config = dict(
    d_model=256,
    activation='swiglu',
    extras=['capped logits'],
    init_std_up=0.0224,
    beta1=0.95,
    schedule='wsd',
)
Each number is 128 + 24 x the weight over its row's rms, rounded and kept within 0 to 255. Layers, rows and columns count from 0. Numbers have three digits each. The size before them is the row's rms in percent of the matrix's.

# layer 4 attention value, 256x256, rms 0.112, rows 186-255, columns 128-255
095:152107098141134126100103141114127131099153129136165117100134107131125114099122142141127127174140138160135110147128132154124128154123118130101145175133115114124131152128129153109101103148075108131131123123139102138155156087115112157161129111134099114112157108078154129121119141098149158111133139113109083143123141095071168134119106103098122138114141109170118180121101116144091128133144
089:139129100100107135112134144099137118126189074113117124141109142116107198147123110114067127130148153139145155125132132170123097121115118164128140153116123171113094121155134108112112126135144150119122126146106130126121120131101161117103102148143162129134135169137099140119121114160136133138163161134162093154114123121180120064133092119135126115147191122148100125122143135117160129081091
091:140093138118078168108137123102144143119112175097146105127132160131155117085133140140146144097085160119125099170114108102124120085168151105111145121145131179108126137112139100110110097126134104157101130097124128112156138142133124110113124124153075149120148116146102162108152143073128101124101141126127136105143102129131147146130130130127131124135088149122145156127145125099155105124067
094:123128160149140158166121124115106106122113103129162130139085111140104130081140171099127080172159125138095153169147158136148120142135088130086110102111113106120131104149171099122122110105118158138172137121177128126092143119123119103145107131138134149188172097103133144140151148148152118150112113133122161130129141132153128095170132154108153127133156091120110124151156110144123185123138
094:119118162127114107084151104132151107114120101100109169108113132154154088084156144124173158118145131081151100142163154096137125117127100106143131136122125123097138139114090136108124168164142143146116097152112085149107127102132101138142154142184137201160136143130119151145104123089126133058168078116116131144139089106151135121132116165161102115111138151161139100127149132098123138110097
097:120160145131136090146099100137160153166138162149078098106111161128106131085103111091150075105164102123154130092126124117136107094198141093160086129132144148110152128120158095134118126128118093185136104128169147123114109098100141132149147094091092128124104148132116154149110091131116134111107137124130103131081175158135079139127123118171091103147135111167087146138147111153111136098150
105:152162150094130155109121171140140112106151165185128156112124164083131162102120105163123091161078197141086139131098115132143109157078121137148123108114129092126130101129142147118136129118109091131122145076097121102094176117097101108114152127124097126130120140092149142107123109085124122168148161161114140116140134164108117125147122120144092097151118148164124138115137196163110105114122
102:115117147148138129121169165091100141147141134138157130109096104099132124135123099112128153097152081117126130158094148076115097072137134135124127141122097114129125132116144143125109148074137110110135144147126145097111139100163096131138146114103078119155149148138129092132130124134160155124097075163160170171142088133118123114136119112129108133167165121097150124137138156120119089128101
108:137135077111135159139146124144145097144146077085155107100113169108095116093126119143128142138141134106077125163119127121154092125079107124142144141138123145122133098113122121132078098087144107124178108158135098102151106122111208106154113131134124163116130117141110130119163106155092143096130181135120205158140158147166135151094109167109128147152127140138131140149132177078124137105115
100:176100159093127122140079160114146134097120132084148172150157154145164081127154140122126179134135112112188145194121139152147132128100128079147129145158110118127077134141112116129161092089131135126145117141177114114130121147150129150181144128166091101161153131149147101135148127123157129125147153202138094109133104157094069132164122134124131146131138130146146129098101110089128138149134
105:140095138117158129137186163143137063140091126123146152109126152107126159104127182122164131121154165144081145192135137120125163151124140177149131153160094127097145147145092152162097092114135099127130147113081168090114115160160116106132112111160131153072164134099146123138152137128149119119126123075128132162124125103116175110131106107121091131146148116119111146155153160130126126125118
107:139177122114113157142072104105121168144107177123068135141112120116129113123107130127109153173135106140132136195133079113100176104157067148137140113118130152087141136090105162143144105114150136113114120104142136131118102154096087131101128103134132122139129165149114161128147133088106088127148119166125128178185181124168102165135121086124134165146143152149132127118135107132128107118187
100:112063128153134149125131152098112137147123100138140144164100097168123114134132118121128101106149095161171160097145113086149191154149102143106125151119127106127159115098153129119102119141121095133127127158128112133135135146159130091139150132152110093140182125132149146117143129133125117095132078108101123135153130150058100174144130114124124133088131179133142151145135112113154103150089
100:136168138158146125159122126137163115079144145114136140126076120114088134129132111122161125128130132102138129116094086166148128127099149132142087140083113106111120115175145122106145111140099158125125140152202146124136113159085120193149130172110121100087115103114169122110134135153108110083098127127132132101164138119110132166125155129134143125134116144145132102121110127111099163114160
106:126149141124127082116114091101144095192129117139126111105129104089148132097081126127127097099109033118103141159103156146124122131154125122103132118104112144125117136110126115125127145063141125112149149145095095141137138155130104105131152162103118093157147116115117119126151167172172130122100156107153075132103140123128092166128173123121115142145138113122108135145109167108142134123154
101:127145117135158117133148138142174131146172125131138122117131127128092126134114108119129119144105118139117114159182121134151099099144110152153147105153101076121139101120109099119155109121159105122112146154128127067152147127121119116125116125158157122139129146129198112157136105123130138135116096109155125085143121088135201126082158140175109155176124122154118158075129129135107121125098
101:144112129130138130069164111154090131120129139126107130124146091099139090130097115121129109107134169095137096133150132103108110069076134166123121148128090095117154155139153182158165141116125122150156129123107116133111112128148144110145138133094148127107150124186131074166114071167057111115157131122121132119126136131122159118112131120108117150171146093132149071121104104170148140164165
100:122106135133109094070126117101119121138203141131134137151120152153143125117100119145125088142117150170112114154152154122174154110151169132081080125114130138097116131133116094110127134129103136163137128165138121120133131118155116134123100143099155155120160092162130109129139155105091123115126166110126168133100158166124141107110117089076122139114089102121169161105152082099168125117123
106:069158148146080085129144157124104137181114133124124060112123109132144109102104124139111170174143138128179131116107150117094148121102149172127134091160132134104156134151129122189114150135135162171129141130121155125161178165120134140148103111139117100102154174134143200148089144130101143144127134163144103112074125145114123144113146162164155117097177134124109102130106130130182132106123
100:111141154123108126124139131114111159174142114142150126123115118150152165130111151123112124126110158135121166150144116114148105147113170124151125132107138147107083134116121152101136115069122170094125101119111105101142140176106128132115118123169114124090122126098153160142165122140107138125093052107119122144171121138145125158135102134133143127136143121116124148128103124137107101129104
101:152158099137123122153115148101140112106130150122118095110142115128138116119098129094183133129130066137086118123146084152103090123130133139120138134120143127119141140096101123145111131125098128123137152114136141134092115152114123142121115144139122105150119105115147111170076116142117120163151156167160159132132137125132102164164137139092150129101147114125112156135114107066122118172160
107:095104156122142106103172088146095134108130155092102139165077096128065192120128134121104119135099106190158124080146150160149146184125115099154180152132127096154109138112129177133111135124148132174160114112162137130109137154101148121136151114112149087135117131146140135131134120112159176149089158141134143112131142153103131170116103149104106146158103110138132105153108106094149166163138
094:146144108112153152061149127154128127144122134121150124149143143047124092134160104190147120130161172125149118089108129107167088150106144138134128186117103080155144082098145128129129073108150122123110154123176135099104119107103108145129143147121131129115138094110095104083123137100107089157143126118105104119133104124122130109135123121138110097091116111139114105141129105123100116116156
103:091121131144129078130126128124116103129078124099143094114100165160130123131117138108162178108170136126123117129123129115142119110116132127129103195141114155100139113113136164113139109127139070162107130140158112139112138078096166153134101164099170106158147132099126089068132164188140110074107151142096151097113135123130133105166098131103129153111111094107157137135136120093132131112098
100:130154110125131122151124179183169113141161137170141100124108134131118140098186124140145110121138161125167120113129084088139142145106128162101083139089127162137110168135148145118135146112089105134130109098148099086121128121125121170111122125129076128115149108137151136152112090132143111171148110132119139174138087159070124132146152137125128154136111112102133120147163087160135115139112
107:163091115153079119107132141132158164090076151157136116167139134083172164138120129103119119127149146108132132132111181158124117116146136122123135135128128154101158134073084120133145121169154091108106102159105144127099148135176128104141074155097093091134137107105095124095143151135163134165105100096129103138099148192126085130102122181137118136134128126145119093151121167128144140157128
107:135112086113134123095121113150155205109144148126122165116075087149129161148135127151112119174121134141116130097150123102157145117154113127145082147163110147120094104145146100145098128156107095152138143133132146094122153136149154167170125129102075136126161138165089135097139120138115114146124138133121123112112169096108151090117139085137119165120158129126092119113126148121129143117097
107:121101138113144115116113140132170136142106167129146124170135130076106110119153118152151126138092174087134141155137146163102124076152158113101171118095102178175092125137157127161078080137126124111144108105130119148108157105139114105109080155132111159114136116140117103123128111121135139107099138127171083127188085115116130135124097098139152124122117087109129144122113127162124117116137
103:076141139109096115105111083138125123128114117135171087151094116184102117183163163136118126128136169127142111143104107153142131106126078134097138133073138112116122139107124176110153105146161156133093182154108156114177099143142142109116121144125119127101139120120136088126086159136102173152153059123156109154117149125138100130107163104119116123111122146116157130133117112112172162158163
101:072117118134138163113122141123108146149101093161154126146136101145183161136118110097108170106131162113111085119137073095106151127123144136151097140104130137109108124100128098138134138115147156109145135152124070117164149123142124165107129137095125099144095085123075171155156119154174168174101143145148127113164163126137120139088167147073108124128113140130149104128147171137097133122148
106:098136161107135110142123145145166153109122159110163093126169133077148122076151110126168170158105156160093139116108134097096066117181145168138111123156130133133136130142100121152151121173108126100153115108129122137122145157128171134063151098114128116158092101166095120131096136143115165100124138131113100137101103121118124097085107131114095119145144123099129105127152106111134165094120
100:129137137101112118152149146210110131117154101122155144109127173102104135151108152102109130095118104091125169106180143128085152154153161095123131134096107123124125182103143132084122142172135131090141134105136146090135139127146122123139122097120105087117117091160115141141152150108123127141103108126147155147156148147152079094115121135127139106138135091112144158126116131117104090106119
106:149102154138074101108122132145082161123151167106127125130150133072098110125185101089104158117153120105129117102106166107114136140149129125165122166113132136136143094145085112144117130138126086147171151149152126134133117107126122138101080139114134086153144104152144142142155113103168123112135118139118071122142144164135176101132139128151125132111089127091110142187094124138175172129124
105:139111136104163109135114096106163116156112108121147143089094118122149110116161127175114173145117132089133095158112142142055127147094103114106091126167120094138122152089098113117128141115087127113100098138127161114154149132146132136134184126133105099122133121095142138140114091109136123090135103127161144131184164130145112127128163114132105142116152124118115126119124081158082122136125
103:136151128124126119160179116117090156125146097153148101080111115145088132150110122180126130161162166107135117142130126085114135155126147134151111088082106127091129124109118115124168115126126146138092117119133162130133115119124079148136136144174101129145119144104112119141140144135107146117143104166126167141159151123128105168127147121108159103117106101153121089123095129111140140079119
103:141109122107116135140092128179101105123130150140118160113129154119145102155117172142092156129134136130174120124107140129123101112140148094078125103140119132111101077156100174103103128097112122080148170159149165136143154156118139187121136126164127129125094112114136143118127114107110161091101106122132141175110127144099114101125153106118148127137097131101138143109120131135123167159171
106:116106152140112118165142128114088127063128121139117156120129106146115106156152179105137123111111155142151126102110094126150115121104159175151111144109106150191136162151147179204125125138155140121152097120126083095123108135123127130142136194146159142136131185144136134116126135091119161111101166134108115119074129117144116171111102128148092126117137117122133113100100144181126133093136
101:125157147129124132154117128120136153097151126062124085144083169124131110108132098166121084120086154139188094161120156149076178121079123146146153114147118134127156130121146153076131144137107107108107153122130099137135090134137192113148140103101097141136083158170133182124153109125160136116167124119165158118111130145155103122135057148107113133165142131143134127088130105136107103103108
097:074158125129130134108158148144162159110128149133124117113130119132091153139179105143091143092113173115118093108094086104119136153110129175097113148200131126123158144132110133145148133141129125127175148138123127139123111127144114125155106111136128109137115113147142146109100148113155141163129140097129081162133124147173122143155147134108098158138089142118163116103134105077123130129147
102:116113113128105143168112133157157148141101148135160101132114138104137135137140114079124142142128124113128117123111090126110152150111069134106170110119144141105081118123127154112194135146169106098170114120124129071106119140166102113108154086135163170131154139133120121127121130135095131101160103125129166121097093149123109121061152084132142182107141090094129120084126170160102097174160
101:156126086142117145130151119151109109099135112144106113146162113163121164118115098148120128162106127108092159111134123139124093154156106170121123141135116168109084146152083139150141139129151108085167088100134126157164139124128130147097137124131172136134127140134150157119152123122143165124145103124118076147140103117172116072175145116122127138168156131134138151119104132152184114100101
099:134152147147144154121140151114137120119122145095096119135118138148126131154129130109138106131136092151117162123136099124088117137146132122093122111133121131082140156138151154134120157126100162167113110137172112113121157127126121114117169138152126143135138093110110114159110099153109103111133093125112182163112118141143166126109054120156150125144176077125128100110128145136181124131091
101:080137149120152147114106145148111106105163172125119138126106110150154138099133138120140106150126098139164116138159159086120119147147165174172176089076126152145130147146129146135116075126140114135156151114152108178158103124107123168155118114122127123056130210165135081109116146130130093111138128117089163120131115150139134148141156128101101091124121176120137123119117110107114123136139
102:095197118147106131089082148137098119097151099129123157170118139142120142130121135108143145119132131136123143163136128159119112154156099128132080143160090150168153114140128125095132114127176100115166097166188139098099129132102156117121098110089128122097188130153139116148145129113156140090095155136135137105079107128132142105150139156141143160153158125137129144156140130089143134109113
103:112109137133117141131145108096167145089166114134108145091167152129159118146166160125149112160133130141150165126134156117115106096157100105104168169146146092099122145134105122133156140137082123150135112084161117130168119134106132145112144138154118111125142089129104173139132136098137168096131149101098139124122134120131118148135121156117129111103132118168134084132126113158098115158097
097:162085110116146072122143105089130136135107114101127155127103140109123121132134113152153119108113149087153142084119138095120140146130154197125131126092118120135150120134126139148169120175072104138115102108164090119140127140085145155196123120097099149177083154139104101126116086133148121142113123172141145153142129090130147141139167156150127085143121120126125173110138062098165114090139
097:141103126154110073193101147139196113109168132067158174150128116095123151094147124095118150140115129154096112162081122093115162131120123122106119124112118116114131121120091124145103102118103087171134160113121139155091164100137152093160155117150180133145115147108117118100127153101131136147123139151104103153164120132133110069112103131131105145151146153131125111167143112108105181132100
106:154164094133125106135107125128126158088078101164130141114168122150153121125126111111141112158140143124121124135111123111138156156115110153122132116088123139063170133149109102086170140093125142126099146159195110141135114143142123152130138127126112142178165133094142077097123127108120136127107091167100114101136133117128157148123173127154110106096123150092155096163157128156105100128144
095:114150133148136173121135136124177144126142073104119141121117101120137152134110158119104104145100134116179143132151153090104115108147156149124120120126080136109126108114092187120142198195111134146111131127146151132123148121156097104111123119130125117141145124147104111107120111085125072132133110094089115091105161125110152198134138125113168163122109150169125124119166080175146145132161
103:089103083122134118148162095126131106115147149112146152105113127106162159094149153089128130151112121130102183101158155136123134136138090138103131157097091127106122086111130089142129151139094136090128141120125124157134143120135127121122157165159097122142173155174144139156155130144122149151130141144119147092154114154143110116155082060112151112124113144140151109089149121101116161095118
101:086114095129078113154151148082152143150110110137145137135146116144134119126127130156092105131080119091116126161136127102129090129085125154120118119123157146105119135135153086107151107155129140103114074141105160123148138135142093123100133134096128132108131105123158123113135108132138158128118162136110129129125106122137128162140115101142116132109105159128139119080111156124163097121165
105:112139115103101131137147176147173127073105147130128111123142135105122136110154122150062120122144139111155163151149127150154162130145086103191137159164140168149114125125098143115125116119114126147133127160118118129149127128132149135140125062149102095152104134126150090152133086137152132126196136126102132093156110116090129137112125110118092125132165145130119140112119135110146137167099
103:120095126089121148187096082169147186104133110116124124102150131135100081107129128121180157108117106177127109095109139153137127121151116140109104153121062133135108121127157131106129129107126144100096146121097216130135118131140194140119117156137106122145144138094134133131153109144151134138091107088081135121134091136121164140085099148121134080193136153116141176108137116144099095087155
096:127127125089085169145095128132133127098133096113153132149114130141116123148139078096138107098136108125112071112125168173150140181148163165129170149117154149103142114166175139092148167114155154106134120125108139131129132126105122151178125155152115138132122096127146104150164136090145146121117153102145132142096167120097153152180165137133125144131144143106101140135135121114115158121105
105:105117150121109094128090138132119143125155170139124128140103145142127143157126139086118179113138141156147113176096130138146153124128150097144134157133129140130184127141088111138114141158135133124102100154146144107097145113149158129155135108129144123072096090159123130142143088097113143086114132081115131119120125118132051140117140147130102132124105170116127150159138170102155131119154
113:132130141126159103131136121110140092147115101173122069139140125158121126158134112143104167103175092155128083137108150165123114150128113077140156123111152149108125130161129127127120124128135189136116100092149185112115151125118163137136146141185109135109134144128076097134124123099159143090144133170109113128132140119156163147085133109133146146106108155130148164114137151129110124126170
103:096193117119110120160123164100131135134147112155184140145126148114146086142138180144163137139161121107104157138105118116163168096130149144136122142128129155142119124135147158168108122141130127157138140159148135105156131182073101101144144186106138116151106126109157108136183145126151104105072126159158121116126118133135122093126046140137151101129093138103128114114126083089106102159058
101:097151115086114144117155132144116123095160129105138141160149093114131120164162156110152140106113126113173139098120089133141126109154160126126138132125081142128110199113116092129158130156169117113134136133076119101101146122134130103131103120125101124154114103122186111132124138118146169121145118135095101132102128092130102159154156116060120075129145118139141127125089111145172099128104
103:163098157137116130116133159080096142124153118161137100122134135118125091135172103133125150139117116181139126130166104145102096109138118121092142099147144112162159137082151189107113124129114107119095108104089098140118130149146142119127124157154131138138108131143146103149164145113147135091094096116140109108089111181130156095124127140125110183081130103138154128119160110090173151111156
104:143151121121137128149078137110124153139118143124173118106107125152130105184093101106114136128150132107146136097128133070107128142127127145117148135139139113157113129101129173106067153153153145124116117120129095143137144133116189123156124128080166152116135113160136136108142207088105093192155129140119112080159122091122126183174153104140109165146138108140121103101099124118088129131090
096:100178178130109130182152130096118135160138079127140179127116153078085082108102128139163095155142142130150169145110170140131084129071163126075145116121117118123066086123152131163118130141121102143136156118134147109146170123113134116142160146128158121132090190133110130138110130120129111136158130102148118161108120117135148119111133093130138125146162074088146144148135127133144135140121
105:162153100105114146137169149118143086147121108153136159155131139162094090166105140076123139146100123117127146071096156128151155173140084116111110155133110146130127108140140099101097162099084135134158124108110108135133114154148154106128138126106128110157108100170118130139161080135128133127114115127156149154090117103101138141160098128143163136146161112115144138153186128132086121085100
105:100117129129136057106155150127097140123087142125114109161131150105153117148153155136120184138109130121108153191169088134141109111105134135116118122130104121134120074170124157087134140128084143159126158104107102155125127132177100097148148130112097116097142121095080121144107128095163158162143145124112138127104102117108150164126139068086158111123144108167109124129142131096107133102188
109:163137174156146123136145125132119117125127118105123140108085119127130086080132091171118099099154127116111128150159130134147091134090120103121139106140127140106113167092123107146105118135117134126097114104137100125125150150111084139126100158090146079146155116094133086136133120095091082129106164133149094139181107162128143114102153081107168128132099165117103136128095143096151140147148
104:147125138113091151151126122144152156108123127157127115189100168169140142122136103144114112115141126127139126151114138171146130154139123129104131087100118165116136159120143131129097141111082139118050121125128112176147119061128132084142146096156118076152162162126136107183129183145141138127127173108118122138111107130169084102111101134147171181124137136111121123141108139118112129125111
104:141227162099130117085158117138082092159132093123145115099137125131070169152120135146143121110171124143150133139179111128127147168108099113150088135129111096143115165140135143123098082136149109092122120111145137122132129113134124140154128125128117132122184113137100115149153106211152097123131150123145090126096137131135137139128125120127113169150127135053098131146118095131101115087162
106:141121152134151109139142128139126092097164124124088114119120138094113142172104095129101142107135131117151137109165128113149134161126143157137090143140094092128131118125149120125076141138119149128139131161112109137108151163149122171140106122100120119140136111134129137119140137117152142101103093164101121126130140116078148077141110160081134106117126091126118109119114100143101103156079
109:159133163093113108098097138080136165138129151154156107181082159149126137102111133147176154147144149146138123108186108146128144137104120136131095112126154131128124147107132094170101131117132167130122141144128127162122125125092125132122152132117129150144106174158123115130098076119196123136121114123113185128139173088172130104129118192120155141134137116115113091133116114136086138171125
100:172115130163133119135123132114080112131121148150092088148148140111076094147116118157088134163149106123145156156105151131120111132109115173165163123117120121148089118109150133131154106116098156177117129123114139118158137133135117121133115126107131112101167098150111158118129095099140101148131115109153139112141162146148101122134129127132116133127163136101122117155085089101132110152091
110:104130114137093169118122109113113135111116145132133123046107107110133140119117094148179144135121136109154113151114146155158176158112077120138118128132155142152130127227050116129125141155142132133118130128152166115154113167123109136115115140092122117155112133115116124161133105102088143149176135151127126149169133145129113159140104115163116123107138118126161125115121081147121094063140